config.toml
intermediate_size = 768
hidden_act = "swiglu"
doc_mask = false
Each number is 128 + 32 x the weight over its row's rms, rounded and kept within 0 to 255. Layers, rows and columns count from 0. Numbers have three digits each. The size before them is the row's rms in percent of the matrix's.

# up: layer 6 MLP up, 768x192, rms 0.0995, rows 385-408, columns 0-191
# down: layer 6 MLP down (transposed), 768x192, rms 0.0833, rows 385-408, columns 0-191
# gate: layer 6 MLP gate, 768x192, rms 0.106, rows 386-409, columns 0-191
up385 096:207199073121080121071141137166088108122171091087161080101157079160140147147128095091169156073153150127102149093092139101122081159129072058127144141129122140087123127161147074173109147167127094103169153106130113125090180151162164155173183115130153167158159170144203119065124168090181118127113114127156105167095111129111132115120103186146155136125117172186104104136108147217133170129171120166142188069098126118137101153144125097129121143149121130124112127193121162103109116128186138161168144128132145101132099137142165163154108129203145129156080126131100162090110134180173180084
down385 099:033141173113156136170085150107170080152059152098144183112120140127146141177144128089122135141141110081122139121098167165109176103134147156124103102142131166130137155113135175067101153103100097137142161175120128128125155038179134135079089154139124114161108112160067120141122106171079126132121138132108123180167114094130150078127138095187115128097134069101178126121171102070091124167101119102103106151172144170126143098147054077152109142129106115147066117084167071082100115167105131166118105080084190138146147166086111135059122131120095096116144153091180073113113076061124110161
gate386 095:140131088107133108100108155116098125067136152136115139183096065123087212140145093101139112122131173129123150141106109079147159162124070117160116127174112109107180179150147121181165112130136120145081072104168130125060137155113118148153115122130152110091166075155140135139124210100145074140149175153113156150124222122097096109145160194145151137123087141084118108080144131108074129149057118125163147172136109157124139188123149153164153141166080095108169138163160159114107216121070155097092165134082160088143123101153099124091107100124102107158112145171125134037127156167190099153
up386 099:121166151087075087093146147106147125098104146162128205111090107098132155104138126189119074164135130107125097132076115142175164091136086165131141148135135188154149072031112095074127141111106139059173181123129062125160106120147119169165118196090124113162168130135126164133101097127141116119187116099131158132149126195099116157118206127095166189095160162102164141101121091117138123192141105135090156170140097177087162111107107093115077129094167101115143132182128132085083191146131146140160152083111151086218117108151126086112107115142148084140112134150093138092067114104129127127
down386 101:177036152212157093149146073171148113134155129170162096084187128113158130207126147121160151106129140094061091152154137171098189082127073119158161150163131145149072113128106131100090147178127101109101101160102133119164115159133090152112110086124133096191125152145158141102111080141139147105086200160089096124208074160149137156120117161049120094138116129131122122081137093137148111110115099090067096157186143111126132130118153062155133186150151126086153087158147112128143132126110081121130187194089140152139090152115088177125094118161169131101112152139125112145144160103152169148
gate387 098:164107121147098150139107079098084049173126155123073071171146141126088090158110094107122066153157121084094123121096113136093089144121106118135131118142089149106099129193063136078073127196172095128080147135127072169098171119143045097131131167146139102160140146153118118151121183078167095140136111160091107152133147107047118095156088113106102091145161074070125168123127150106162093172107167132116099136158127113105088112108130145122101123091168135156093154194143155138136068143123077128109112089109218099154112108123074160150119161161105120180176154137093133107121197093104097115
up387 099:181128157109134097136127136131149114146126096076146130130141061110119087136085148127073125158092050082116099142090131176094110084131102102116177068081175096081087116168066138076111135123095060110083130075103145192144214190139110138125143153176112119116132166123122140152076180123109151138100099170066143114079123129117155114146112094119088149141146133106192176144201137100153088179197185141133132176109097129081115151105121120109138109130100091147135149111160151062152131107137141158141137108171116127144110057155103094139177122171158106130138092181130113150080084174116143150
down387 100:168110118116120067117130208138135108156080101120096108176094116155131196072151116114060134147110161159132112137120148140080124113078093098126142065082161104157090162100099109091071108088098165104114076112138115107184184130171096121106142162164161132116092139100150146138144123122135155105159097121128151112106097099113153094161128156112145179134153113202098166112123123095171135149149151190097128099088112142159125085091120179161062148184082142098147108064182100091184122157166074144185129152136098143070167130086124094091056133160124073166176149077095105108112115128132094143
gate388 094:165116172108104129131104086077186178147154131109143194121178185109135113163134146160147055109113167092113090141100116134186171150103142132182072173157111199152148135147096159110124166111144087128139117118099152129133119195102112087103181113139157165152073097089105136156093090117121154150072125111151173155138135170149105154132104106124120105169148109130149123197101126125180139103126136106161184158129122094192085058180131115139191165076100161151114101092142109120101120063133164190159104109202119122152203115102129124174179149111146158113119149127107112143126140046092116114
up388 093:126125112177125154132164055128101118125100154099088152102144088120091145161148166117098107124091066135105162207071103106176113152187162189140130158179169159115157123185160205112119186114078104103200196123110094108077129093141173151137094150130075120183119157124150107099124087156105137142160177115114146149071152151132058082191170133130124109110111117113084150144157080159147162083133137124120110105111100122182143151166088114143091105129158157097102136178112112164170163112145111089125108170165145115196086134132105091103128123168122104060118138165161159108139135145186098153
down388 097:167118190131145121097115165132129123143126118152150133139100146087119102114109107195093123138089203107147093076091175077109126095131183075159147165109103146085139160098153080068092172131160087147135154105145130146126129166153083102174139124135133152126103086200155104117114106117130099145135142183123114133147103132124099115201140130255093125101143092212117090149078172092121060151119120105153173111149088126179135109121082166105168079087103135121073070138128173158103143143146141126130155100150145104092142069114181140098112157115142144177162149082121091132118132091111056142
gate389 104:116166168143151155129140115104157155114142097099172141166129078190099143133054129102169114173137075146166150162107098137171166096154056119168170111063117117134168088084147105131113156170152119165159101133129079174112177095151065125104171162129130115157144092124153175165083171124056117117130149160169140137150092158180081135095112061117146138108115047099172138113073105113085148105117115136112139082122137127139135086108132098113110148154142153167127141159143124189064189148114103141155125215136148096103116190170121156155126153111107082084121152135093078073105114169183128110
up389 101:146123182116122137090158085121101185091117094125176142128082076072153118080185120107154068153069119044160122068066131113125202095118150128150121096139145102089186122103123180140108086146151135137142143207133139150167104193135101177143129127121096084130045064118132083098140110176117095126143180137154099075140111075103120092094118117118117184090165157111142161151142139143145076185198086142186137158155114144130127118141105136119109145108156114135138145082130141113132062079082142144133095114119154137092168084183094146123124108155145116085105112094126092134175120126177096137
down389 104:093109109124120102118091089103204123094120144113149081178164160133148140117121081189136151187072093074106136108129108163111114134139116197060132140106084129104136134117113103120117064131091081112172080134136141122166127147098147077144101079159112086118116120159118118200115151151110137116152055110120097121100091111090068147132064085098130084123109073098051119134120173143088120169113062129156075091085127091123073118157064136071129110130135092112126161180124094143194148110140111194141189140137056111146124108104104150108168176104149165087151158127141096126110111097161134155
gate390 101:119118132137123153070152095133088091127107133072098144103152180117110133168091117098155122156152140092099128090100118095142146142163149195146162137042133062120163138146140120104148165150119093178176114112106159173143083182145073132127104111163126111172143128124165093168163112105184077162091095124167120140174203095162107114124114042185158189079186114094113124108124085092059157124077141110149161135143093086095085159052155159128112132106087157128111167138152160099139169135097127107136114112129059174157115136196121098071147131150098100102160164145123078148104158141104109132
up390 100:079097100099176096094112122151121128156103185137090184094131140144118049146122079105104081083133154171138107166174077122146154115148156103151121131168091129115118071087101079068146104147155096141132094164171134118126099131110162126166168167107108157068114098102121157151096171141124085101108152192117122150085090171097100162073120105114157141122166177170141138154087144142067139132181140164194151123117153114165109123081091183143114155179110114129175176065131113200067161135195111157108112134122150148181202116116147121136177069094136112135150177140168144118154152129108143091
down390 101:073125121200085213108133078148115151154144145146115157140103127049116116135109133111160161121145126175127121052073118179160101143160123121129120135126146099195101144145167092156122076115120133064137168145088131146148168153098158145144126123127097144122139143069102166164116146124062144118116110114049083162139092133139121084147116103255148167067139097122121106171136133100136109082163155131125086111119100136171147148098141124127183112152140115109194148177146109115151089136143132125094110177122143102130139139088112113119068138155106072057102119105115130091100100182140158111
gate391 102:143132095093169115077141087101151071122105119145128130083075084089086113106085158091095107120113107157165123166138148159128134055142132165144146058106126164138185109089134170127137187161111105154165189131116153154117160107090152118089129122127158162118184179113178101143108112144117048183119094107154054132196119119128070055090087108134196149183188119094133166172097150104085144135206117079159153109157126151138099114150160130129134091153121114126095143148104161126155160131153145101093179169121168177148107171169138184145118119121138152103191123149106089167084155114134138127
up391 103:111167106126120135100106161123156095114114098054167091111097098115175172114119089122206065176177098157117190135110113130089105174148165109074076110196149117102193099135083154126136071136098153127094142095161114111135150148168117086121143133130169114115132116099089159149115095110170149079140141096116077111124098134117144129163051118177153133121123101165130108124162117143125145120141161135112136124069127144072178101103148132103137203149155113133104143130152172161191139096133121085153107186201144107137091103118109170140155023155191165069126164133148194164099124120136162103
down391 102:107107142135147129193140103123121093116107096122143115126119125118164174121068076178173180104167141156126171094080102175121124122107116180118145067091151142110110090099072091118152140069193106128090130155150108162125138107075163112101071175143114133147160173132128105092139114097073118127169131150142114101095139100155131118183088123224089036148141164096149211159130161144129109116163142072120154100147140158131126154113145099096130082152111128119171106114133105126140084066131161143126140114120106184153172078051105128132226191122149106117145107148120137134096183092125124181
gate392 099:161126132135111071139145125166169141137095116146159049134149148110120191154176068165154104115139133104053094134097157164176099089105106155148176126094121110161169105113087096163123139154123137170124089147129120093124156124124160080154178130153104120211150149108133119114145111135040097141136160081181150021103137099081118115152070130121145197075130103106122151094099133152095128162102068076161166095124148109125141109165139118103167122176106123134124159088167152181118089123115175128132093193104114085121154176102147151094156116109173103070096133149113170090165133120185171138
up392 104:115099151149102134139136072158123115148125130125086096129124146088166167159151186149168161182103187117160159144114146129134063173094104135134137110118147147099131180133146147142097167125110182176166115100137137114060158133124126083082137169114151100193185101108151112188161130121112169145147049124153082141213100161109171129125183119090125095147174105160091178071127192144165165139177118117147148145102139194153156108100147127166143166121174087108123179093081120160118197131148130186107096107090177113171083136058107169098072105161122097127123157106107110127151082115116100105
down392 106:126133105149092102124063079094124180120085114147146119158091113128136091126165159181135131153136150136145079119117105088071102137126171124128151130180111102109130186166112152123088162118112057171127108111194129144142148097159101123152177127118178071169112106135160159069114109109064167079169192096161145092130103128087180094184118128117134140145072129163150133147105128157068139168137069097123170134136146080151097128125118142135121126174175100177145093141105103144098074205140171119156019167091106130157157117059157118125107123091089066093120112153118100142116106168141090171
gate393 097:189121186144124143168165078145205132103179133098118112086081096150108089140132127175081148117121108175122062124095141153109081113071166174149060176146202115144149110132089124127169139155131113155142084139138126123101147157128125107127180144168092087149162161190125063106110163168078154155116093130157115158115091096135153106121093099157109112117123138130174142104151069144106144143145145085191154130165133099075104100166093092157121171110159135148180111132112170120153140145116061117108058083110092122147127125179141054115094106147072120049145139140084092151078122119177159146
up393 102:099075103128137187135158099182153109112194138153133054171159163165103107157119142149084149170116067135124134079091158167101095100092128180144131165100188148103161140193154085079143092133122137167111152160155165138127149089130150108103145138148139125146075122161110089145089097060165076107176087176171102100110096122111162161140167126136168084101130115135048107168128230154129128099091175057083089130123133174134148107131096106119098141135136173152060142139134129144154087111183165146134146146112084112144161052127109143138102093161136121130075160117148172124114145153123123092
down393 097:139125154115106147080133152164137133163181091122159091124130140128140144225128093106119091164154166119111104146211164060103108188118135106131130128123157081111138108119167093094151104121107144164159143085090189120153132166160084167146105082172116106103150124142119147156117110096110083098148195179159138118126155142119127094136119149063139092139111132091152125162118160076131110090112111121149119119156070149111140046109114159129084103139094130136115093121128172175069100103155175157064109065170103078129120067126119134166140094121183108142112119043127064136112063068098058119
gate394 100:104139102154191117117114129096075096108136135108124096133124097145117135160139156138100193177175079121101142126150186146157132165170110181174095167074141119105135069075118118118137085093136051138074158137116143181185065175109101107115127120141075150153148185120101093086102126103113152125106102159173129142100211093118139196182087140130126141039101084158177145092149111130120112164107128159073114177138096157090125075117142088084151059125120100143084141111130143153156136110113134106095143142183150130144105129131098107114142111134197157147088139096086123129100038126155159095
up394 099:128147201158131110137096128076131157112113126123108107154171107063118121087091159152117093143151137121113107147153117147138143105107182174152104140180096109200112153173096136117070133123136150153128164103116166139093154148069157164111145164177108153083094131125064110162076079122171124129096089150079160084097152113115136077151150153136168211146151099163169147164120118122093094112099120176144120188106123161151155082090107097112155161158165103122064125168185104150084143152160098109165140141142151104193213083105127208090097100116150170096132162161119115121102132138204164091
down394 100:076114141115136136067114102043188147124150113133154107138126149123111100125105098123139128124189180044154107141109148067101093090135117144146105079150143146167128137130143095124067146132132146102140143152116149125065168092111187118164093132137149121135143101126161117179202148118179156096148140093096115177137075158133143162167146179102102098131100136128132111123207093072137096128093129170186152080142100141152087120140052142125140154072143158086123090177057133157107175170058097129101160121153128133099174092170145170090151117172048159132142159119104084117167141151149111169
gate395 101:181119129141139111135168183152142147133090110103167096176122139149067114131173163116114125099104140151122099148108138073147118164126161126164137155125156164149117163072102155086171126095147123117197143136176117140104152103146127198143172112075165151094143101171137161145134220140135067143116117167109148106172143138073146130140113154096176104202150113192181120189087123118089130141152095090109099125165136038161137103126174093186142122183185114161065111143132132133172133132141086107113183094076194131160162153120119156116121111152105164061127137103065134130148146137158090185
up395 104:141114124129122140073102146114139185080062166177127089147150168092153159116161151112137185173107099099149147111121091075087138201076189148136111193114109150107153145165079162123147149145200195173142176129147104148063075167129125104133172109149185163105098144177166110130134169134133086184122147147165121120104145104142121124161116095086143126156096116121148171167074140082146099127120178099098101128146152087131154119126087099205086161148124114156118135147077152115157141177073058098113156158081130173113103076195118117098134139110077117105142157165117094115150137127138092176
down395 098:121107136153135123061150116186167102140144165069132205087126143108145126123122181164173100138123129118098150118095085117115106154112127106183114149119116127117094108137184149160142108130123190159157155138186134160137143201092123083113143106136105180092139064080174124143115158131123144095123103110177096123153177101113047089142137124000102136187129143146109137148137119183123139128120102130149108180135184097134148138144098105096167104175134096127110119101122132100120131167119057163065216106133164157117115118120148119128113113097144114169167145143116131093127115138085111211
gate396 093:125034168111145135141196099166141166146151118075176121118141152150111158122078141111117133120123130137143085132163122117132155096157093122103114125164083129108082113141122079184171188115076115122107129153153151166154085231064135111176132103107174161085167136136121164154073165148147115132138159130152086063111128135097098161059157133138150109117144124146077117164147192162110083071096185131136131141186153157118114152147157163155174116133156153124143168144117175104131180091130092132138126092143149113188155152167115090050141195108151087154082086102123173091096151159154091116
up396 092:178117092125154191103083223103126125163111100156132161151164151175151194104200097160116119139105104152130079138160143109108092122091146154118188094198115126189147146195111074088158152101091148077095128116089144075102159124128158091107101135124067110136098089147148148100167145097079101120111140172158109104131105110117117065144145135171170121141140095102145137122091172134146138171101117069128146087185103180097131132104146156152110153107088097200176076138080150117114108080155093161107151152165126127126177110172111072135109060118127156155151106164190125110107158127169141144
down396 094:104157201115114093131139114151102136113156168071128119129080128149117125140080106104132179126141162121174114078132148172143124168173137081110151102083104115129078117127165075120110108180102163154180134150124083155150136089114205098143129153105173182147063196200131118105109129061183077099127103125123091158151099129154058079133114104118103123102194130133137118147138192109144080161110099052046107165141095178080131154083110173077126174140112127160106136068124118121111128140099151131147128138133152127137170111100136147129156206082098111137125136149085177131082112129170079116
gate397 094:175072129143104126128114082123112113109110094089147181154127083132137140061140126200078132106082206197112126114084121125140196178138117133092137112147094158064124158130185169175112102055223124162139090141096069126120107126109146121138136101133097084102153158135113078158089114194106110124169125094110101090119160114145108190166145195132120132130101096151166158162072129146107101158178121082168116086120174058109097214131108145180131156107094151140111163122159153128121153150090091117117091143121089154139153139141097138150115100104178123102168086115122144115150127155095145168
up397 096:186130132175126150109110156170118069105172127170126090106153156079152100116141106138059158103116135114151152144129155087138110101180164144154178151100114134166114129141228144140144122119146143086100079222159140145169170153148125167101201164101107138075127103121180127176161101160124098077119138121137158145166133154150171084145126197138125062105108087112131066077093107140087126150140170134152110130143169111117106144095173106118117125128109145078102151165121097100065084098136143102079125202121152097123097094129145096109106117149174154154078090098060114202163164112146144093
down397 096:106176168088089171120149094197161140135146090068128156103086100112101092155166110134158131128190141112147090120138129167087124155153081145119078128131054184168049149074175156169082087113140066063127110082125065168170080190095090130129156131144130101134172163203128196130160110100106118105182137156168145096130146093132131154133064161172140155128142105112127166103088095101124183117086120105156138138156127159152083220143127171115110144166141137147125164129166095113139107118142085159140090142109115127166154108168112138117164129091116118074112133076114109122135120093160155120
gate398 100:164130142144107187088085122068157129126162118158139114097094130103146166091152084129138118112132115122073150134074170126142105090139090113162074138040155158113118143123154174108103080075159152149133130099109158115201154108109132090181162107101137164209137182124188129128092125132176154145151093139042092196191127096074187109138179037179159160135125146090177113128157100129188123171110160122114112097159146127075105127169153117157140155104160112169131162152093067147155161105080118109134142129159129143141118115098109141125120115107095147138076085167086068139151118122115124105
up398 102:078117150148179153032143165074128137171161098180083125145139122123154185131079096152145091076150105129110140079162121113128102143146116115129130105169145140105116162089098102136127119109159133136186055184164085139193148116122097201084109073137137129137127132144057120076113068145126116092116105159084133123150153144116167163086105164107133114128124168135086084124121115129063163096080139135152176127110084142079074099112095193149111123194123158107171120122153168133117119097176153083153107140117101083067151060089158137113069152171123162112134108149112122109167092179148102171
down398 101:149115176111133156184173136082089130118116142089181122133116088117199136193092142111098130120139153148184104147110121120190156122084135114178151150133148119147142141142073135171137108150135177131140164140193134112152155165050132141116144156126171140138079200167114199174129092100144093088173151089139089112105140151069050150067083172126131134121177072095111140100096130131131153151148143148126149191160091135164129167099155132031106147160079086152130122129164134122136157195106064174149151125144121149124171145158113104099134146115150145141149142123138124116141158127226107174
gate399 096:076179138160128196096126107098108094104124107114182094104113190082100192099049153096159052135117166084162075166092136109133092110148143170085150151165137135138099091133116141099126073125179124121127157123125137098200133138080110134128126112159121153143158109108177082122122102087119091164067155091152132112118150113121098132104087169152071163143139148084119127161142115124185074125116167133145164076100059109098118123108132095157148122194074153150110117076160112102108082201139124063139070149136175083125119086169109102084149134137141088163087118087168083143144129159112118159
up399 101:136151122227104130106141159084125076132177110078168100115122100040121094166111103117085147117115120130171072141110110084152160108119073109142122095088137121114120110093126104094111148091139134155114155142087090081139114135143151135103065128157137105167089105121108112077134101104123195175178118052170142116158142077173116092125130076177153157099123163048182099110134176117090129073087154193158145095107124132117100122151115091160079065097134124127122152145162140119155057141095117124122074033133131122077103151138121146071106146086151137120129083116133080088119117107112090146
down399 097:152139098132133118107117153147144121132120144114059171157123078149174053065091149203118085089143128164128123189183116129165135115068089115147101143106109215111142147102102096114183180130145129121103166158141120126070120183051145124130121121135116155171139088173053157128071138125076141064150143153142185099134057142112143106160104110127137057124091116135131092156098138129122132134109080128090136152107183126162104185095078087127140131148150106142080146077198148155170124150144121102152210164179158118101147146101154135103107151125094158118176131158128128085162115112097160136
gate400 104:165093114114120139131122092158125158110143116097056127118173059114127160127141147139138095120116187138108094109106117065131139124141114172151100129176097100153160106064210159134061193118094137163126154134098079130069117126167118122141141150165116108147111114108117109118175128135079114159158118211102117135133087189123125062143105070164148122090107115114154157117022080144118096117108111107140092170089073095101118128080134164156087127149142137202189194124129123104164114152107113055120136092115149168178173141126174170152158117067126158122134184102094162118127126165104114124
up400 102:118139170103089146198113154178156126072194101198139115135109157128127151157173113109131103116159116095135093124107124107117123155145120126161139142100109150136143139120120180148117157106121124120196134090137136141101157135133120123175164125208124131143130133099098128131100086130153116159169120148211136179111114100105090142150132146103164189178130084113070158195104134074107160107136084102158133116097126184170126161129122085118093082074082171094059160134189179080175112132128067039132131163097181130136130132136188118109130102087109153041079149149143133152171132143055140123
down400 097:121116198106166115146154113085158177098131104123169085136124128201151102137142118114122150155162096118134161109133136131108119126157142140109159069124077181144085106106137098105086131110107094105110106201108099144127123113063145115104090122192137094090154128145112130022139138144118144095128145163170175141121158152118145135099092143047114108163158122104191172132177102102126101147114129166104138171131108117132130117102150130113191128137113175097170070151082147092141203166103116127199128106139098104166147068120096140091145077161153044171087119117134182111150153041150081080
gate401 089:156125149155157061075152049085115086127154091137177128130134119118110139143087081183141097116139168122140124169167115128110086107169120103129157060110142107093135151171069053197152094103120147162073105142113094154099096174176168147158165081145146068134140126155134102079157105131126074124128129099172110077133147117165096123141117149127081109090080196153075152059169163165141128121134121141158099089136084162117107127160137062137161146172154112126103167120127168118137152078139094106106144095110115130114091133107149139101166216119095112124195201102089099171099115150150098136
up401 099:111080142105123108124191111159125121143151152094183109155127121182128166101198136150095062085131094183179153135169113136143156148162105157110139112109068127100096160071117123100109146073121154154142178116162184079132143136104190117159081119096137146171106159136101098152170123142161100111122098162129090132189120137151097059100102127101123139129167112144163175109089149098146117133208192122079165106166193095136130145146158159111172094141151095165188127115096176078183146134130103146142189108175107173088121181150095042112130122113140114133184162106136123104155119113179085139
down401 101:166150135075103183118143139105089119131122164094116190124161125065126188116124115162094111170142116052144108105092143169107160125073148126160120098119117111155153123076108128076114186052110130064082126109105171152145150102070164113151171193129144090170118168083129129185104174119122177065108089149064092150089108193087100149079150144105129062076156114137149100157109106152146081059130117133165133103125113155100130122137090153117091104094104134103152117120103135127070106110043148138188122113089127156115123136134084092130150141163058149165122134141125115177108079123133117156
gate402 097:131102130102148182144161121139133174208134171133185173096178157176136182130097141057139125200127087136142121118128147103120077121082172150137124135122101103126092124117139108163114158094079192155129128151137107175147088175140110158125174089065107145109179151187150144126126123117126128093179150103092076127102166104097157095177173141104130104138167116137084167110116154179071146095189128095091053118100150177151094175150136104142164082164151130147157122149156138173132169135134102104132112176087125183148091123125066096134160125164127134094072136169185124116128067118189138073
up402 101:092120163132131101155067100160114155115073147099132187169177167140107142116100101099150178098106091172162096128058137144102142120133189108128094094122055136120138114172075158132114108128123145098118116058175087124107136146174103183180116095133148134111091190160115185138210100123088117141163159162076109130106092122094107151122118107098108085100173111178102078113103081121112169110180112157111165103105137122174136156127138135137192165158092122111196098111161174142097117124124102098156066099132113150108125192153128130111106099143047162143184185082165140089123135125147140074
down402 096:167157093144118041189145095120181084104119102102119171139121119126079077154105148178108079137058141141184171117139127126153106129072107156128117185136128148169118137112152170151122138133099141142076083184124142136105101147105140102166135119103089114130122128060193114125149105114117146145134114106207085161156137136069080081125093130055130122117140118142106198112146141098110130134117097039120132123120176137153132136122068102122134110061116111174102209100121157149162149210124102134135140097140141035117179127119153125094121122118090170134191093106128163134119113123139088189
gate403 113:164073149168147159123163160177142138149126151119074123135137170147107177100124140142112138085105117092151105098145147079157081140103145109126131083113150070117123132144145129101120131151118060065106123111119090116091121132142144140135168113163081138221065125158106106090111173117133066159103162072046120092137168099098122176140073137161125115098117117145127079126078107180129170144100135137140085088093101134076111126184193080206124135123167088178136189150148132061090159153121080118079128176150107152138106133124102171106106080110121145104096157165159095139192141123186159083
up403 108:122170087173090073153190107119130155069147085142098133115123124122149104080137150168100129093156157083154062115125139118127096130093104156145105128156099086202105133137153053128129130115176089058143108133164136146132161194140150150093115058160040134153135121164128110149089074109134108139121144164103123108125125140139136125159098132119167161130116121170076125170172144141101113155132120098138101139098108058159122120115178103090089088134135175077130156099222156112087201102103101174174098162121160148091145107184182109109171102157122100148137132124154183129155036118157118133
down403 111:033096114040119106161140140163171121166161125116134108097113115159081145114091093110152118137146123142142150113155142131181103064106106068120128148156152091089084142085111086164128161058113157171136119120177073082130070138161087190071142059095089124125110151142112165099089100106200130069127123135097174146114146159162111145158128087048131114164074118121190155057148164135131106153109152119122145121119122175130127163144136146125192118040171098177075099126104097094123151065106115118155159134142129159104110161149087113107145119108111140109146095104115149157117104142172148116
gate404 099:074125111084168134148159084150126125089101157127112114101144143134120158147061185159145109194103139123123117188116150124094132203088142183102128144182166117177120121126169212131192096156110109128191089159125163125164120155176163149120151108108118142193164084091122134148107113101121087195078158089101135127156149119051108164138125109132135096143115080121166124111079103087157042121150145158150116098188176150133075089103148135122107141125094123144106155202117118146114142173133116073129141095167149099144138131147175107138173152181119125066114186109134097154123133162118062089
up404 103:144102140045119160082132189112162142112120121056110204098097191111154072102119106124185151157130136129125182139147099121125078149128136132093144174104102147095143086194114131124107073115166227076143154134070073102110097103095168055131130134118201113143159169142107164117158207159150163140096076131089135105130138150146128135127122090084108092173112055116135104132151135100093121118133124141102132124124159097127116096122162135145171122120139129113122151085123171098185106213115135099103135140139162081134129116043130124140129137103167154111158112157113112120165139073162113064
down404 097:147160126143100095112136088157140128136114182080072145077110091085224125121117156087144122137117137089093168069142119129170102127142121127170090108125174182126110133114108121117120134151113130112129129132127056168198146138140136121112152133163154163156080196070114142143087111130150131173127067130114083097163098117066084125143109131086118138247148144145101222113097152123142184153106117133132118136117136130136134208112176116086174128141116105108098104056163138073104116174127164130100127135122144047143148140132117173139158114185166148106118097134155152104162133135081061085
gate405 106:165138170139095106095096155109108119120108168080144098149101141075139127131131051148167088113136152152108198166137173109145105134183136158080097125117143158103106163135110156123119122115098123142145115152108105130115124177122167084161197084134155111077081098175171155121116205154148105183120125118162129111151184117077084118176084089125138163105090104088131085156119138133113175174108119089103140054142128108143160158130152133117166148082113042134093159148103105117176155180077065102107124187137182124163111138194086097114132127134070202112080076103116101122137157108176100102
up405 101:118134128117126134182138098160096096089172154168115105071153159139168177108129141171088112110136159134106173158105099067090138121140092038116129109164144135148179104122069154178195164120083113207131131163123150143141097193096167154094090085099148159153105113111074160131110121096058129125186068103162108110079129134101130122123097126129092094076098107174178131136067110119138093127120074117151167098163143169095155133141162083219198105119146183135143150127147150132099110065087091114101111127131125193153106109115112145137094095116068140147145117141100134160167162128094151133
down405 102:138121126078097144099146142133112109207125109201108177142161111111041163190127113116129096135104126160112168126124105173204115136144122123189107117140093072170056189094193106143194123125170088086133110120089131113136136124122110124131156103146118145073136099111155104131114126110150177174118139120157072090197095150107150143105086184183110092150091203130140133175109087119157130130118130157110129160068117132152160122162103116125100149180123131171129084140082199119164188112103134103136097080132118138164111147109159103117102124089076119171140112121213073108073136138115140149
gate406 093:153148098148097148156140081094099196140115169100113132153162128176087112169091096141147132153090155143098151120134115178126110108100094167167125097147138138132104135072098124048034131082175157145121119153136088125161081138103120086122133112153089069161158162166136144124118143066089157161150113134112170157110215137101093132093153138125096142110181094113180178098126098085138180119101134108095167114121148142171117092184115133139111083162143090182135153131171106128107120152122124124125150066103163175116151090064130114095116158064057117154171106141204208075148111157131136150
up406 091:098175110112180175093094137156129063117146136168109115115162089160080152154129080163052153076132116102160164107086154050103139155099167151138168132110148058110117182102181165144149124083102130084084175104066154149135175166076103080162144139184104079206081094082118099161152118104103109105088130141129136138117136114105155104099105129086124151117127086103122115117080134120085146154190117167107136100131165093140108107124177129171181157191131110105118081092117100124177115120167074141107141140092111165138179139083141081112089094156121107125136079154162155141151136104116105192
down406 085:130110117102157073132148156115123109135124107123089104156130131145147104098086147139123142097117178112119181143117144110111135175101072128083088129120077140163132146116120142144104163136102157178124100198158104104150128083178198148116074100145148111115117111165063138094171110125149144150170073148102159100147174139087183134098163176000151147107153114128123137126150186139065150134125132157173124061124118179127168163072119085073074125085168129137139092174183122159133107153160118154192146121163176168098128160099148176135146073107064108139130161122154084157111168118161154130
gate407 098:132146142145078080128137134069126129047093104083123134070122122164146129085085088102120124083165123107136162104118112151130149157097123113142131112079131096126123169124148161154117170086117087154189183128088131085126117176140093121135073121130095156180099118107137088153130160102095100160081129133068141092134137140156112159230151131160135158077110126077152164123161155109163073182103191076162109097188162103104097155137133182112080137154153099162179169110105158177126155142155132151159092157192242154138123115119153094133084118122098153130162117086111142119147116130075073127
up407 109:179138191120133047137117136141106129091158114136189046105157112127139121131155135085199124141116121111120117115200103166154156202186113157107115145169143160096121146114120217078157066129163148092162158102143130151137100156153114090160095133049106138181082035131129099149137115110155154180167142176093187187096138114129115150077130124114126111136092156106129080178157151094116136162132111113121100152147133057126147160095157105176189102145149128100174109106160165085130145139173166127116111103162077156150117109124123151168153134116133159153062098122145130149142164178118111147
down407 108:124148176057096102127130131145113127210076108103137129131109153140107075157126073193158066126133112178110138104166169158111135095125169145154060166145112102120148158134127163051171136133115155179103125160069082134081135138132143101141092105073107156137098130153173155162113140121104168123182146140161075145125131134156109116166098111145098117147085084140123121163116156121137142094165155143077162179147131093178100118087113128098090141158126132208086114114087098090119083086084120066158115193123139109089099152102119203184104139133105176150169085111075123143069120148102190158
gate408 103:155120093085141196147140144147124109095112180082123134159153217164118088115153158041155137156128119118103134163094134125131148142112112170146134079142132172151159116113135153150121177125096169143137181112079146131165029129139101101158132083150108147149156110112156154098188139178115106123114170144211148110096138120118125074141132148148165063156138086103181179107143095161123109173136159154180146086130153109169156069119165072140114117091163099130161132153161161192129168173103100105119137125135182076109074130148163110143088163119129112115215178091117083182118107156104111120
up408 099:141198172117114160163134098188141208115151136083085150159104098188119099141187161177113115192117141171116130195091123112104190155123084153130100102109083169104161075135121092069130096146133090077132122130121080149095119142095096164092127164077118101141131172122116133127163155130084120074151118137133120064051147156091161165114098178048117133173124104126133084091142107084110140117151083109123188116190144074113081127122101143132154164164133124170122151165087093111097093146075133068130099150126168090116098141153120129130178115109164141095093139142151166101112133172087155102
down408 099:136125119131123136132077154174104077156121201140193139143114148084146076075076169133072156093102103087128139109162102140133163154113121103119122132088134113144092105083130095171094176127087138160122153138167119119092077160123157136099177152112128161139143103086092123169086138113115072130140111155149165137138105154093134123098143072058143129132126072101095175129130110065097165177174104105167160165156157124097109247132179084100143130188167132140119100109112117122102122113165116138115180159123145118160151101083081168162096107144046146174112141156176090153111178178095193118
gate409 103:149154097156119169147140158103164144064138143135151153198118171147139138193147124104125160114149146133133080115108147093098162118160142202122088126141134095119130138152066168189120159120141142088094099126094123149186121143123172170143128125122115097153171109144106091124052140078119167103137095095129092130107159114144119111163110123141097117138136137107156184130065146128086090165215129115156118132136077136134154107114176083105169111094149137150159189170184139130161078124180044089043145169167143069171117143150125126107123121153100170053152155128129141105203045154157129123